config = dict(
    attn_scale=0.125,
    grad_clip=2.0,
    seq_len=256,
    train_tokens=116600000,
)
Each number is 500 + 40 x the weight over its row's rms, rounded and kept within 0 to 999. Layers, rows and columns count from 0. Numbers have three digits each. The size before them is the row's rms in percent of the matrix's.

# layer 10 MLP down (transposed), 320x128, rms 0.225, rows 271-307, columns 0-127
094:533448547531511478467494484435540447472607522478445459512541526540480411499623519451586473498550441443560506550551538475497485502502583496467512454533536476468451487557425513515512525527480485511459500485479556419495528484540466503500491535479551520516454538498525493493505444394478450527506571515436490498457494460451559558500485506510469529439508511512518501551501530469431511522526
101:469553498491510530475471477451445470557480508541472526573527507449402488535487471526543499510486461553529584452450532468484514469447475559515559500444524495523562487498457493551481466553470476494577573439503531528484500445445485505490545487443512421470475466493562493519583494491478507511460572422555487536480551493498513456468543588488552421528442529534491482456584530465534486521489
097:504533488476459558460603452537471457477548508505485460531548457465572462448477489516455530484480598572557514490486502482429580540554465526521501517446476535568461511518539527531566515483520481486513478424496521529523488538561494518543458481482446465439481542501448545450469529479514499450485537472566499552488485499522473594535541458499572479468477493496458521446446386505465482509453
101:416530524480469430489531456451530505538478482469486533457458542580479552427552507461583540445461565452568500508589519498480483549490517498479558474516545475490465472456539494459524525427465475530457512562472513497526454565503430543467587521489475485465504481448469537508502507536510592476475582550512483502541474568533479531426502515503482400490541495539494529482487504446489453520473
102:490568446527531458541487432474480522456532467514541507514498529520485457445513601465575446544491566516501493457422494552532480514511421509505445491517564492454458490605490499558503489477548464538510479494488482499519588474496438519528414483472520511543568502475509556521479496462520569458511442496534517455433520394439472499546547497479503496483510457485531497504496457524515424591517
102:508490466465493487488496441601509492449435461447542502438475505536527519480446485581435488494516536433531590499510571529403520522541494498468509537524549584503491413513456476541513465528488501519534508529501496491438566472530512440521517493557487490467484564472486497519551545509452500550453464393564514450468520495496430497531515518488554435504552412524522515531474451501556495467510
094:546493426472501495511480535527469487439502494540547482550497505482499545471510457498520558540487407510493483434529521524460525483438481524538457463457507530524545534575460491526494455532478482487489431456428488466547496576525502565486492484533606414435494541520517476562540507501491575514432468529539539555521531452482454430540517463448449533470469491453544545440575499552441555510530
100:564456453492480519576467482460506538476574504441488457476499469514495577465535523500530560518527521492524473471460462500461523459464471526540520554545503450586519501415523490526500471467562531517494564526484503571524573506410569494545508517542444512474490486513485498478466481508530497478517559504504462469486521556441456549613501429488471455545509510489537533506465474433508417429401
098:438510525410565460538537532499458506535479544502545439451513400568451549465580470524493467484529468464432501472509512450411580527477473542479601454512524527469521488473441502475523460470559553475519518511581500526483431533472575483515506494500493505519504502554529513505516513505486514575505512457499477435447492554530515428498489521417480512538505447447471509576515533545524464484524
107:489488519501462439463494553462541571481514511489433529505541448507456501462426487509460437552501478450532466464524464551526561403527531445545494471491485549519470476548530460529488426476515480507502587489510528517462520502460526469466429510497497509473587421514511505466489506455492526590544534426480462503518526507487502561438558512596564497523488501555453581554570504497485524524437
097:477422456514536440460543490530524430486449548528557514467498558459545434495547531467521500462487479418524505540443526492502429490579495498525537496488481475470548532502463573542499488473563477471512537486567593557547517497466567511480491450534465465529509415524516415479568489459506552467543510496471535459504530611516442436456491538495459456462549570505514515529478470468492510487500
105:557461458464450503560544501526507482471488517440546439531463514461585577494510511528484442510522526468552491510410440500562509463495515594479472518547455523525497516524512519540535491525504494547417509429518518550538533522541453496521563509517391497523493543573503448397489481504454460479472504533523539469523523484510514542472482430445442492506489489503478586453540559494548418483490
101:486486561522480582459471500525510544550423467484566579495529571472518469377427519461501462435507464505496554564491447494573533487495480511513469460531439588460457443516490544509572507481445565537514535479520476537381442540510569492435477494475504427496466535547521471479475515455489520533485483457535488542484511510493537505537513546468537491558513513485462489480477548491542506494513
091:512540515465525486477491486568510545558538464521467483430465480483531508475496515458453564476468482563525467544630531521492414508521486525439569434509477474484545457482486444475445551537561468491537455469554557508538485559577553504569490495490529504442500458445466502470392501521567493526531534465527469512426484533516542484559489436510521502451509459461557560484477510486527476464469
101:511474560467468483437456512463492445473575480478505460515515477487590492469464491561502594501557572552490466453506547492449489550542437530483561521467524521543543510535478499500579472422451510474472495490531513422508458517498557558417517467498486504524524516490477511493559490590505451437584485513453451541490535479579543528471451446492522559496493442501485494524495497529470481521396
111:497522478570468407470448518543581524464481524463482519516443549486464559497498455503550521502557503494557513446595477465524467487484545522471476540516514407447479487485413435461472518533448492570482433556452469511518496579527472425563518470550488546493491492498498566485577509466524477430502482498502521450533499513492586514516458477517573538453512470539583443532498516489482488505526
094:510494548576427531503472505453455570507517540440492480523486539434569441547486566448542501455482487407499497528443517476526390559501496488470483519478536576494482494497437578475492417467498507408481516527560529522537448513482551488511503493501506551511576550500450498554402517535467511457538495492432580476502461442479544518551508543456518490467523527484485453519497505518515524501517
097:468515514428544521501567549522488500476492424488494544545446528439533505505475528486530493489506515588462503498491537554493456478549483455523516524493480561533448528505475518525448516425526523513504511565462538547431476492416464524530473499514551563568415447425447550477512546529430494541531505604484407472438507494487473486492519480469460600495442527469504448476535540469474547525493
097:485445477441481515464486469537487433532517542484469549442477463481447513484492500553429501518494515518498509483476448493532493469415581528471536543480537498484532522548483487512478530519493435570485454467481508533471496465557541475522503501459542613543527484422513506514572532507553512545481492491558465512455565526443426484496576503453520501433464482497563589539514478466417529481617
090:417472509454545522547495519537546485451575520524494479406499479535489548465506549548537452517553515470526451513496539461482457509532461545459520463505545556532467531607520484495483483524551508464517464525469396548465562480509481458511472449502522509528494443526431478483481494474471527578531475495554558521515412527528449499440457558556458494471439456492488515559541495559575506462440
095:500470530518474545473505478496452431518473529478465591473476516501524578471495477540536516475505504526541513417409507524503504527491520443493471566455534551501531508528545479407490440506570515479484532461479521584521450450486589511465461486488493573532461502464432493512590562540471518487524447445441460474522545500574553461539521538545494508475503449520436446546472475545500477423521
104:535441536496495480439501522502451468492581521502455531486480493450453435505436518490571516526470497536458514542420519453470545547482536525474482455459491487434547515504467609621521497484490562547532483450513550533471512493518526536438507516472529538515474454497561501446542534526472494533459511505534516476485475487517608540457531506485528461413458537456425504571427536476486511513441
108:528491507467510490494496592524529486484522518479443477502464507481503494489438481490547471423486515487524445493499577574494565509440483551454531509555488495515518513489512479436524537437498502478512479498499531495489446526477581433451415515550496536480484563502437451471491441532531537575468492463541466516467574565516528572452501490439449566482469487494543548367491540537499563556441
104:499483501543524526471483565470485409423502517525474487553450531469472460532508493570568563506490542505483498496454491544535521510542544453453533461400448421490491505506517535505515579482463433489522501466489515516456520542585491487503485428520529499455519455529659529491613497487484522461522492478531517500496474469444548458490516441513522500492546434431508506556465556487523517487498
103:569522579500489431492453510468552472525488492512553465502501481535468444513478470523451487482444487473505508469525492553480493623418474516538493518540461508471414523490519525475521600454437495555537454563432518503527540487492590489497498420517503488481467515520517464485490489455495515499527524561537479533503563433497492385514568513525509515494492473433420434516510506581516550518471
106:485558524482577472584497466600457474515411431476476506506544470552533568452521505488422484479501393473481565449565449444525484577488510513425508452526510458480509477580502535491462556524542482525505409519461502518439448468463505494483505454511474518466524484481532523485498499570469527527531524543521500498498529465433522457567474439469492502521562531460553484548556522519503482521514
106:488428520454504505539563484491529504520487422538499556481516475472480508507524480518462510527523448529453526503533493427520467531498469461443448470598501507552498420514456485518509453588542475554493536536574487526464480460502544512431505491485571490619484479463442485520526585498466510555502543411459521501529455537456463560441455510420514563479535574510510504540480528493447500465487
105:496489450465531477589500494552504530523525481514564543532502530559498472490534424526483480474493447503487478528452547593421494447436492399508495527531493469540504534503518499535503472477499414424504477517517575545571483521436471436531508559496481543501541466486522452530485463520500490589523551575431488506596508416512492461499447428520472531501467485472540471457510515513525463567489
102:492573490534427503531516477549448464443478518490453457502485525544533491525527559449541501537552507488512426465395455498551552467476505491578522546545412487600561521551465456494517568505481466579484511531544463511462441515542516497524471541576455521519477461462480564487469516515519493429504474586408459459501531488503513461429481473516479501527508471497514527486451490503440514474549
110:551496457453513481451492503483461478505528458507436538441432514434509472500528575569546576530454509517439485447493470526453488484495454536528538483555507503532524504497491564449443544533532514505469477533504430575512457529475536460575552510500564465425514496486519508574486517485518521448567448525481538522572502476516500543466402425444477498533464471428477475532495586505571531469480
099:547473492519438507434555485521517535466499529484475492483460553526543514579518479567510496523447475445407575466538478485603503499456522472565472541514556473519439486535523536455545583511436477524501479494518501490439512509464512534463503531498566499506494540577486488586510468455476484479518509519489502486480411571474462526486524490546472441452519457466491457501600498411484476487409
109:535474506495479492460540460451485443508505454415493499498476536532473459498505523460560461500504550478482531581465530525452526488526538414474534583579539514451479444477443449455525541533461479407497502472507489554441540479501481457521508490536507565467479530469468555463514522597451511519527461552492459421470497476552514533443577513463492540457529462530505522524546597489464562559543
098:519541496490502515479513552478403440574427463477491487522464484492457484598478581481496447536479454583508517512604527444450450491517495476477477438549494494520498519477514424599487529503461568495451502501498485503581516478464544456425491532556542510498487467502528491516557472561511485496531446538501502526549492454533438488476462437529436531576502517511519509393492521488512476492523
096:490533494442417417466499507442496452525518491516521547492481427569485553523463462491568523579516519477414544457485462456460506531494498473454535568483493443454538436504470481466471461442502532488483476448516508582607450486475544495538517527543523426482494560483568492476456481516561502520509458455486554496415501521498535488522522541521484556556583525517545539516551526439514482525473
097:518440503546499538504437533493509524525454526539486482440532485461467479577452523509415481458452520551504495488409380475463529478505531469455549533489566519537506474487481541582481540522535447477505425512457528482487507588468521484517577473537529470557522553458501464516503540540576514450456529475546523514456485497556447542411520579440499477457488475509526460542545528548508465489491
092:444476505501581533541454488439510438524489521420488494479442465479495556501583565473499482507464486452549466486541475510466453525472479490582411512506509533555522485444498474501522554452477511509443505506512542463546463513509501548502546439503541516519467496473564462525548507551551521521484412467539436481481608509499557563544530428432551530440483468521577454523517528549454488515485
093:557534508536497414571511560471515522495509504480507451510467496540565487480535472463488477513510517436519488473502466511515555500488531490511637488509558463488494511478499515488510492559502488583466496471486466578503480493500467511428455508521459406453510476479399509498456479523457481454529558500522540492569574469491521477545508504505518524431587525497473540439436596468404469542449
# layer 10 MLP gate, 320x128, rms 0.226, rows 272-307, columns 0-127
105:429513507544433558451555552465494534504495447516564535570594551454421532489476533461500496464489477516471526491469506515504481489556512487472496497589447525522527532460420451461509504526546494539514490536568553546504542539519477481488460489537522447505506432379495487525533523556510516582511521474456432496520481508504483452389447526515487508540458541521504535479433559552518492501453
101:476465432507485511514501520524518520448495453513465485478484478536535465442569545510497452594532522521531516462562528481527459485495481421509536498504508512532523544493483425440470486509580487541565478577480477515541503471536453461544476535464412494473478433455491538448478439556536523569471471535588500501503430574450479465515537504560509522515507569439509595502518469474486460522404
099:550475539468449480474528517558494476488473563577541441469479501515530508470541550534514548478438495454445495533539472479480553508447548481433469536497437501556521491543491500510498484510398549538401408573545500542475487563467535458461540476465500481426474550466463526454566581532489536539511508471555550480547543531527483548528516523477461544503503465521511463451465468485454450490422
106:444472529495448495557414442482429479490464461500510515523529457464553488505571482473520476484529476512428563568524511539401455459523536502521479508486556551463490435536486496543446515513499542512485449470449522517540493439499548504454498531574478500496466460506510451521535567595521454510479458435493493474471508596534501530566457441478476470506450536566552471498483572504561573478517
096:507499483534478487574471475557483509468516486495471498444497474487516496465549564508554466507491485429492529514476423533487431488533497506512572478499487507490485502554456498641549530542419475602513538531485475513497566449503558484486469518500451473407475511529513540527515500479438509506501524458461501434502519584491420480503533592421533429545465457553486519483533486522431551523522
090:489515421493455431456554478521494503487442496423555497501548499512458572483483464539539540535520494536577509481528498516501576480438519566554548454445480539534440501561506448496447452499504492456471506468531484507543554531527493501510525512493438462440413565442548476515562501488505524477532503473567518509559506479531428533474435440427496533410494500526582541535512501449450473533490
098:474463429517492543517547525504529573451542516479547420456545462404562476438507543568493460467524493459498466531536510527499503468469522535475538544482480463495513494496495480478553511490540473570428552576457504451471469526434536514479453471507449448492481494512539556521504497408566473545490513460436485481541564522478464507550518511504507509478524642490505505529506522426436495433548
101:513475516516520537453505463499521491499513545459558456453521498566558524461523502476510443497493536467530532457533524499480555459536431494512552603518552480519419499458544501503482418508477440502485500474430441397478500477472455448463444465462521484464519487540517498575468496545531546542569560562543517413516492543449451562535458506510541446501568503540452557505464510532496561517441
100:493566499511533553534513490461518553471546471479514488524479505585501501546477472544480546507462476597479512524542486555464554495492487492409507561492453435461516513472478489520483538520499402496495507529579555532520493571453506552481480485488455512492538514473507516528473534455507485515475500507448462514457455541496517527444554506495461497572504452497456487536401445430600397388504
106:569455533482470496442512503453531410515511502458484522479452455479512615511511467517499513550501480464529557492539468451504490509545564536499572457479564518457451483516587500488467457401526563486522534537447525465446531471429592487509508544473475508470507516527511492512589496548504467536524505545516553476548437492477427489445483460472414516492466548537535474537532459509548483467442
097:491413414473565490502543502502505437530429441474524450582469473521490566515559481483421457529502502510506496550467475443537510515504524500526542467432440547533514469545468514504478502472458524477507513472491468544545504562556461454552444495530486536499495492492493541449515521474514570460504506508482590432467527552521485512426446508485523523527535423561461561547494598436552445468520
101:430496566468505477528573497503504448506473539498489485606514513541547541424472553515499476473557523423539505507461493518510513502552546493526538514496498488438449440464536498482492510485485508593545506540464556396543478491472546478515557512476474563462474511442537493455500541599498442489463514560546506490441451473542550454538436472514531458548526476451440477425540493499500460434529
099:525416509467498543491489454440547484421532461485578507537535486466484471530539463430473551499474496446501499545520505501539475469476535486601504434564424531520446517572554448485412501513529562502514455507521539500498488457466481538592508574578513498427534461501539515496530510502478474599468486533452503461493550464497510576560491543487502524494466441444556516500440469512485477498502
102:511467517531472537441544522462525517588465565530495452482457457507418446455502469499462476565413513482509497492467483464504500533481458514492513441454488521445479422514476521455509537593584562506433510509481559536553569527487550470466489515485504501497485544556447494533471422471495563482479493499508476507522519565437514510518525569518521455466496476544469492594411577465524554491453
106:527462530412453467485491496476537519471507497570506522464469474518526479458467472455452504468415519494522442492470468537529433487592485533511475443457447499526502509485435529480506551547456509441532498600505504547551545512449462551470554523527488545492502513474552558527466555528542547480477449505381460482511551505501514578492407513496495502574557448534485479543531520487465572554529
088:449558514513471454514539530452498481494520451478541560425482517552527471510540512483614449514474495451439518485549513496486504480475496553498594454561472478500548607499484536409418460504473505536463488503441531525534554530470499521530467536534489467522426490577512479538487504418560511575521454498428454554512486519479503473526513550473490464513477487467486478518519415513446432541480
094:563446469517447550525444462501530548508547480513536504433469530464516484476444470531489497616469572479457429477504524532506470563512492501422412458552571476491514451509501493564513484531511444501436528485530545492549551495481540433517455528438482483514481501524510541520536504506520385449451418514515501494521480516525564562531539498590511502495479566437476508502518529474430476509477
098:525536472458505469469547532506503540507540501508551553527509510484458437544587486513503436509484472549428511503442482533519539584512413577485440529442545497510503458433529534468468507517455529461541515523540451453509496509510428488501457522510462493541497433506485519431394561515489500547522561529460509465568515546442498542505515494476477556521492547452448523450518462569586443479435
101:516526593503460533486458533511523524514457502535465462484512492507503500510431473539437488563555518537535526508541523547516518544541546438432457547461487438373481495493543472482519472546416461488552534413523578529436475547499549520533503543439485530512493479465423408565548504513509468554564527495509495473463475498485483522440454453464457522511477524469564515548471537501506441527518
099:544513525474463552563433565500492536527478543538445479505466510531493474490536518530420505461503506492491513454514457468560501522506485522431483484506502572503542535558543439484485568453431512513513462510582509500485464533473604565492416573502473549424439453464520458460457496512524552505507532520404484492513490534466511512587396492523429476454476543499517482489451478489542496537454
093:515502425516516470532458480522628464482509552543482464483535470444507573508499526520502539462479469516549446492566498483468515455531436518536526475498546572468536567503410474535532473502456480435553510478498528481546525460517499441554591486465519473529481530479485505421464562485572480592544434511514528481522433531467540406472480516497484428500483559464486532492442510463487521502489
108:533408560504473529546431499565503554407536494445441448502488529528481523485458485569589495455459531510519529464471565515477434482513563528464519477528537528485425454570464515514476531478549481506483531478488518528478435519486483477526511499537475501468451440483532428508469488550484490547505522449520514502576547505447583557484440479473550476475501418570493519513445548541497508536420
101:497483515514461436504478408445519552450467446482501491528495472466521574488471477532421518509475583526549538523509430508520509435472491484549512533590511560520492568561461475444491554562543534547463506477530471446507495566521558482514447500569450453459476484525419467515586418552524451480491456519469450530538520554510490435516485535499509503473519562545562486523477464496528471488457
102:480501549433546478506462526564466490515550543456451490421505447473453507498529524472520583469447472474441448554511501501608565574517462439542526459430474481514471445526486518579494514552491528501571545472511481505504468537518498445546493491473484500443428521506491489494505466526551528486480549532475538519539412531518555539557526480509455473537555454510432472606494521432480510505472
099:486517539466450512435511501446548485495491430518515498520559454510542454447512521515485556473493543475462522553553482466441475537552497561618548481512545444537472474489438453447461444458452426551535488495432497494547544539512449549495514535478529454470547466477558472524528512511585497460501538461457487473556531460619511482496500504515543495427463530489451497502449539473504550426518
100:519511481429502506439518494485541481563508411520499531462486480482523467482592511521528536474461498501518492528521432497526452533579492541467486492482474490491408439457435448548461480534481562485482522557407510498476505436513542562527523603501537483453444500432521540565471528554587473493456471454495519449541518505494512467460559411533455505576515516522518542545503487519534445471497
105:482550519480376538534563473471446473497504484562511460528461527470476532495556465548518450502487483483590515459518475475496481490494533520543468462474453529447509493467508484438485560527485578524487474518417522541522514500489557477452530519539501514482515460506578528511554453521518499539464435515515466560489505498496442508476597455450527521472619506479600458412451477477533524448543
097:490576584463484525505470506501449501414518537520458453424507491606539489472469445458533514505461512500511494454443540478519510544513516557558460541515476540493582537449474434606518536516484497517450585437538512475571512502489490401466480467484547537436461493476477474528478467552436503447505529469454483557531540477509548513525502484530523467492517497530518466511429482478485594486519
101:501441539495543496571465474535488503522506488530520439504485505431439522458464533434387537435519473522641494525512523476534521533495472494545484456487515415474485516495557514466487543556435532524497487569514516516532503508471441549517492548543472492436459507455582527513493414471463436462535536532482536530464534505524528526540457507459481469522519423476444468533558534447469459544540
101:456466474520510494634543469553463425461499520485469525527460498549501526547482416486531553524412457479502528551500509489523581484424497523548458541495571489465439490535536510506521553490489502411518536507464450543543480477439438435487534498477483504443520517482505503523459492529540552483522462462501506530586418572541481495507480498543539486486551552492483529522505466419556450460458
104:558517562450440475476484470485534418456475444535511516533497564509543447501538551550570461500543523402534574536505518553535538456547483473487540529517553498467516442482516556522527472437546404477487471478564478500490432474552484457465481501497527432478447453528535522459515507501519509487567497524480520519548478584530517511405490571469561513439472524462458484511477534447485502438514
096:498528477511516509502488586532535509549470470545498531465526556558452521510534457503465474498448467409485489477557521507382463493512522522562468551492556483498571488558455509523460511469528468498521518549489454428519514543570439545501543518479474435568480459478464472482552435583498534522436451455538567460484486549561464472534469539500409498473488506515446485415500533511543511543524
102:471533476543482451530517458448466536551571539461537485468537491517460440452430511511477506532512548542499516437528441522489492504494492522383518498482427562522437506468514534481504544495437497524489538527546514542468464405428475418510449549508523462500463530519503508557468466617463456542551445541474481481476552511489484445493459518595529512508544538530509472569540519484562467512492
090:488547464443508553432546516501500471501495519484517483485543589585526501494514484472509548462451505494542513535506514494509500615521497473448529524529449530486528512448508465482470461434486468475503551453531503470530476514575498486465467492572515533461462453532550505561558465503440508544524502561558559513583468480424482459512499406556488512576508547507441568466472455421485457430465
098:532497465519442475488506474603602501524474455565485469515503525491543457446482507576526534398484505453420507515520550528494621473454535519493566472434472559443492492470512478498488466489533518523483496461559467561441468504520434545499496554492497531501515552483478508503480508469425500540502560495516478504474465506542547522484541561461471503500513587423496570490420491447515450517512
098:502548448466465502479466511483460500507532513417550479443547458505502486501480478501475423536459476511483472527548437513582465495613571489571465469409514462523496484509466482529479521469518470424494557518512548474564465534493458475576482507438497543532556527502597518478473562519499484533564401455461518475502532513492504555563581461508542510556457465484496463506514516531519508437465
# layer 10 MLP up, 320x128, rms 0.239, rows 272-307, columns 0-127
094:557595494504534614535496551470495594455499505500436465468469463534486520493474478513493486537500582423451496539525410487503486530576555454479484481512464552502448468482529445504493497486468488525524481497552479560477444557458479467572473501445463479543605494500519569458505469470534505522517550553423565472496522530441516507538426473464470457534486486518502464531508486491500459561533
102:500500466510592483546505471436444490526479526530480458564462532437489530509528485558455519491566493489521437429526467497518519483459540437603532518556525482422475442448496483528391539436497510501530462408517407486478504517525477577512514551498565558539545510523510537489456510507460523472548549483510530486489501552489480552440497542503498481472492492522528524479487412514535489407533
089:555476434491531470574473499506542463472472485507478588532472559549556520546554477543389459491448526521527451487499495512522453457516484546507512423527547554489518451539508470491500489493529493452536508479456492592434474464506504492526491557539491543473600524446536509464487488457494497519506557455469533494419482499487505437392534481451501428516539492477448505542504456542604489512461
103:512492492485484449527398479456462453518470530543535531397492540526438514440437509447534456490475507490519445487474449527477481569501525461558464524474550540491501550471519494421465487507485532452443453534493565485480469453502481507455561530459541491533520435565477483626479512498505495470578516552492552462523478523431535560570472494523520554529467506521503507554463532547520537571452
093:494492550555518506517515588560534494482608478481494498458516445575531529573591446483457514473524483483505473490529478523529480528430608516499487518497497516499495476488465455477442464525535522464517466536555465494461440465454369414545470474528512458489512499498462478462491514481484520479608580481522507486488479558527507486533514504482520435446452477442477512485539486535471584493542
082:476510493466487518472493537473487540494475399570521513535507495572520431496534517447467456483541492485516523430476491476489494488475514477508498471446512478471568532492495577433572485544554557534466557527594479454521520477479433523471420532526526576443478558444578553446469474563501530464559421452535511518473504509486483587541475519440499518495447476543483491415490489546541476499494
101:543472581452536549528499584460494448563533521506513512468482462512457448538594454560544521418546482498526488488494519501456515488494471509530470515515433515462480540512458486443584473482512535572413523474496472490482472514562522500479475525503549500443412531387489517559527488505556553474490497516592415504476457487509478540502445491530433592501498517497504483512528497470472436511464
103:516529497451527540498545475500544523495505523532476537532548527551530498515506454506589507522508530473534444478511453525462458459466484466465457472502497478537559536476496489563462502476487553523451481462541497512520516462514515507499499552564514436517509527484524509483479482468465537469562518429451508602527625459420503480460507533411432505521511521440469541475495399546415608499426
105:490552501482505452480480511487526471514497522507467534527508490522581534510468456462513509527500470588421483477520500494548573487521517486545478539507424481452521525425527516574593502413492491541539517458583483522484459416450572483419537544610497536560454490518419504471497463499507509498450553461513478448513533523466557451496525504477467490521481480527503488553502516426506434456579
104:479543452469496524571530530523432528461574478504502549470529484426454529487532494557535502556542537535577485395509493603495530498462541491515542558437430494488516480506488523497557516531448456483464509533461512451570500523467467378505514511442558549428590467506491460447507501413470547463527471508527483490500522491455514507476489490476541451492475507549509512470426536519450490505524
095:486512488482467522446517518510428484537457391422542579502579490515503472486469539444497490489539515441485551478457550541477514561427450516522525539485544559429505464510489464525509559547499499585479506450494524460465604392553514469460515452515504447543543501546471468482515489558469541466496502494533485493475513543487470502497573435473463465532530548499566471512478506567521531431508
105:535468572481507506496547417529455462456431488465436496470443505482513438528551550496455603491545527470548553524465513461446511514571523525490551501467461567512535516530504487517530534483514494530468583448532471453438485555545466467504540492459491449473476482462481517482450458480537527477514431595528438497530427473596504537552494492517465490409530547491496498494566457545457484508522
097:486531474516514492502451533512472514572493475556496527478447551418491514492556534485511484483530473528485518479481455518442516481530589503455567477450466569461478512516487536454523485475545517491444506579554535487496371530480550495446495445402467512548501506493428430575499440514512528504554450557493529517521464494482517579530455536438488545511539505513437486477600456561491474482487
102:557533465541426492513519495521502439489490400512497529522508528486551535523498440485476499524495528446591508595496469483476477476543505500498504491453573456496471554441496405445467483569539478448471548521503485555522477507555443454534466499427515481510556549520571506504481438484477504501538411506430515483521554555527496454486533500479503484456529511527532544449446555526418523526594
111:522514503514449539574449517489503427494536521470507495483527482458504506587510564511530516494529514483459461451523457515544516483475564510494512531496497485539425543464518488550528502480488520522511499534471444464456480494578526528546499504494531512451406467441538499404437507475492564517436528484386502439487423510494513474593527605476497555517413539542552452503538484549474489438475
091:485439499493500504452574520565495444490538441526492515523559485473509538568517432474506464540484495560551484510549431510561476365442509444493493445493519444577495588488458521512483460441508510576502511513541507457524389515541419558517468540508559478539474439487553462514491463537523505483518540492487489514504450507548469499479459569585475475513536500516445517531500493476489479525465
096:502458552472487517512450442533461448527498440474548587458512488530460532568557486539478432526516474521572498517548427547444484488420548540534476518452534505540526470500493420466517550474504454466430464431529463543497539427496547545530502462481498556522549458543478471495583478528469567472478521479507553486520577441453533494414488449496475503528489540519486504531589505470527460501485
097:528584531500542510513528487473564536497472497528488473536584519534497447532537497488484468509512458464454414499519520444473518502488479510440521485468543449609463485448460522525475463463510520464442480473500502554546501483530478567523545583513519539455473442521410516527464587517407530557542466493540469516502548528550490497488368544479468433532517531428465512539488465466483509488493
099:506470505481504499567484473506489491497540483551506459485528461453529512595467485465573513544461481523519449516447465498485468466525499484454465606508470532535485508487436554477581498555486647517541526497527457567498504452495541538424492467477473491441475484526476428518480474461491526535498503477544513463411567485427496561477506441554471458512464536525566460505492563441479529561476
101:517438524494556516499485493550487560548523423491541519503501517519510452501441512483534459499462537471518489532450587415536591566493429453451552516503464425459539554521518474543473538538513500442524487514595476471525513508494514494534430478460488555518443495508451531501476505570506519533453514487509475426523500468480546505549418541538461497435540531390470508439548467532526484443526
099:525500509498495536517476466549549530427466489470541468488506428530520505517553500525501492564548498426475498563520534466570461487497457515422498537519606543524450517443598490452447524498541475552536499489623448465503487500541504568511458527511527451537491534482506472515575461482568479477529529504496450448493453533470436473445446450465439452500446466448516564525491476502520445495533
108:487470436463451467476506494431475503559466471433542485544550425530450463523506525512442525533463474494446466481555513519532516425558504565458571507503453435427558540557485514459530458501541481496512429524527486603540489523502507469437485490514473470500539553523518573469532513449624487457529559512488533474511518473545450412499511490523460443515514560496513456516487504564526518516475
101:430484479526546494454465431488499424525508498548447548535491468451522508483468465515448508547508516541566501482513427483479509476447522496463433485518418506545535564560498496479473516527555469562518484501581486547558479564564436535484536449462461487452532463569465515501497505565434400569479489531520520537529514541507468518574495506550526488533498450514544450478452469540495524450408
100:566516504507499559388565459458569475467465483542496428522482431568402537515516491520524487523527538485471476555464493512536530475428526487529491548490516503452424482586515476522422498403536554453475512554498483434448531561508541526497536529473521561490505522493477436550532463492493529513452532487465478483507516472489434549491487471457523523540501476494510522457453526523464587580473
103:508524497452508458562504508469501494484496458522475536465490561500523573494554492457529503464494484455515529531468488526560436529562527498477461484506592457548549445475458433540562421496531511504509493509432501587500427478533463493471466508462529463452413420447495547478575502533530505500535492521487505567560530500557555660518456501519526474440462474481457498485495483504477539512481
097:509507484488444540525424511537546480504539480519457471447604474468506414499522493512468505527512505460457465496455486511480588568446478557509519502469523581533511526452428473463479447448510545432477533546480521498556537457541594550536491532467446516533479479465464557558480491562525418405514469495468530511525539493511452488467493486540527538549532488489503460561442514482435561443517
099:473519465485503465506546462484546524403477536490562456520506506521609581483515594570471482454463451556472505428519534452497574523448485480517489563498551515498483511505533510470526482432478425537483491444543550511479445518533541516454519490532522491460467580468484520524423506518525476472451476437460464488551528496588524590547439484441464529523517497475466425490500524471511535503511
102:562430440506474539528466490470506448477448573580513518513512449539494545489522478432473556530475480529506462544544519516551544477470479521496438466548457560499437582544532501573501545512481478505427502483539493517495571503540505490496488456552524472542519434496520531473513516492528517449508425497461491529504517418473595449494492523575427492437508572475536479521425462513435549517435
103:498475480445510449525562496545500508477524497501513570513427540528522509488522538532564492533518509426387430480463476516532458451536477482521474479506475450496507387526403486522539475528557468499556472487473483505433487503505546468549522437523588516534474439530499496474548501533502519538545558479544543501481479437482491406485445483457544506554556467547518536522449485469517432547573
100:520457449532489540490424475440539527552429459438502505527485477585526508489555463506462480537547480508458553516508471470469447494584548488498495501483551476501496434429454494480490515512559527580540491574524492463475545558592508492545453497522474510597508541411478531453471489454417520496509516516481430430507589490521488512446530477500484539527530461514510428531513508445536488538463
109:489483474531521568478502539549523542447525493476545517470448516530528511472482394482372477437492429518452500524499585441455467501504519546507470559540464529494562472555542455537478515500512483425528550467501513471449521400555528446504451480496474445578501518438495439497503532526461527535481547530506509496481484510444538562550485499517432516488515540588524505497555574474490474524531
096:529464460488512471541501475553528500506575497524474453512496525518502466470506496457471601492523471537482430483458490534499507513505490504508473484491573526391529552545507509489502515429416578482497465456472494520505553514576486476489444485423529447507503461498553505477486549414468513473540557478471501575505451553504533591501526549506583454483531546465465561600506521457497403501493
101:563482490495486425499507500508552492472491552557486403547553477557462550490450562500488515470398549462549480413483559472528480576544442487490468520500513462512521489502497444497470537494511560476545480524512490467483520522543502528551485537446547424486573475524536461460561510455495417480513449441559579545465482510524515499470479539579507432501440487524506485523486464413465541491526
105:508487440508472569457521531477512475451508568492475528443526586536457391527496573478521525498483427502534506494528555472552481535502459460442536497531462571474533441466498470486471484511499463495483469480487469482416546497505479569477534462483467547470519535503601498494561557535481554534465553583515542585553543510459478511486503450498465497457458517505491517482493465430453387475496
098:464455517521492467477473477511507602453464564517531567548531508561469513469476552485470477536566493504500510491473508564394570527492504485450475496542499512474497486528510514545571545465439451561461542481432544554531493453471438495460518495558484486498463477483448463483509509467590510539461552494499496479489546469474424493457509443526505508541526551471462618591453507546469441525467
100:439522480484462578540496505457543378542492517510495487552535529500511425540485562494627454526546465487460492482486534442492498453471553486506498537451536495452482467500449575514497510505550589549494530506460524538478530485505506490534500492490464501554498520521470493511443490463451462480465415578535536463490468577519539527557536500473458497466520418448525466565596484522534464504470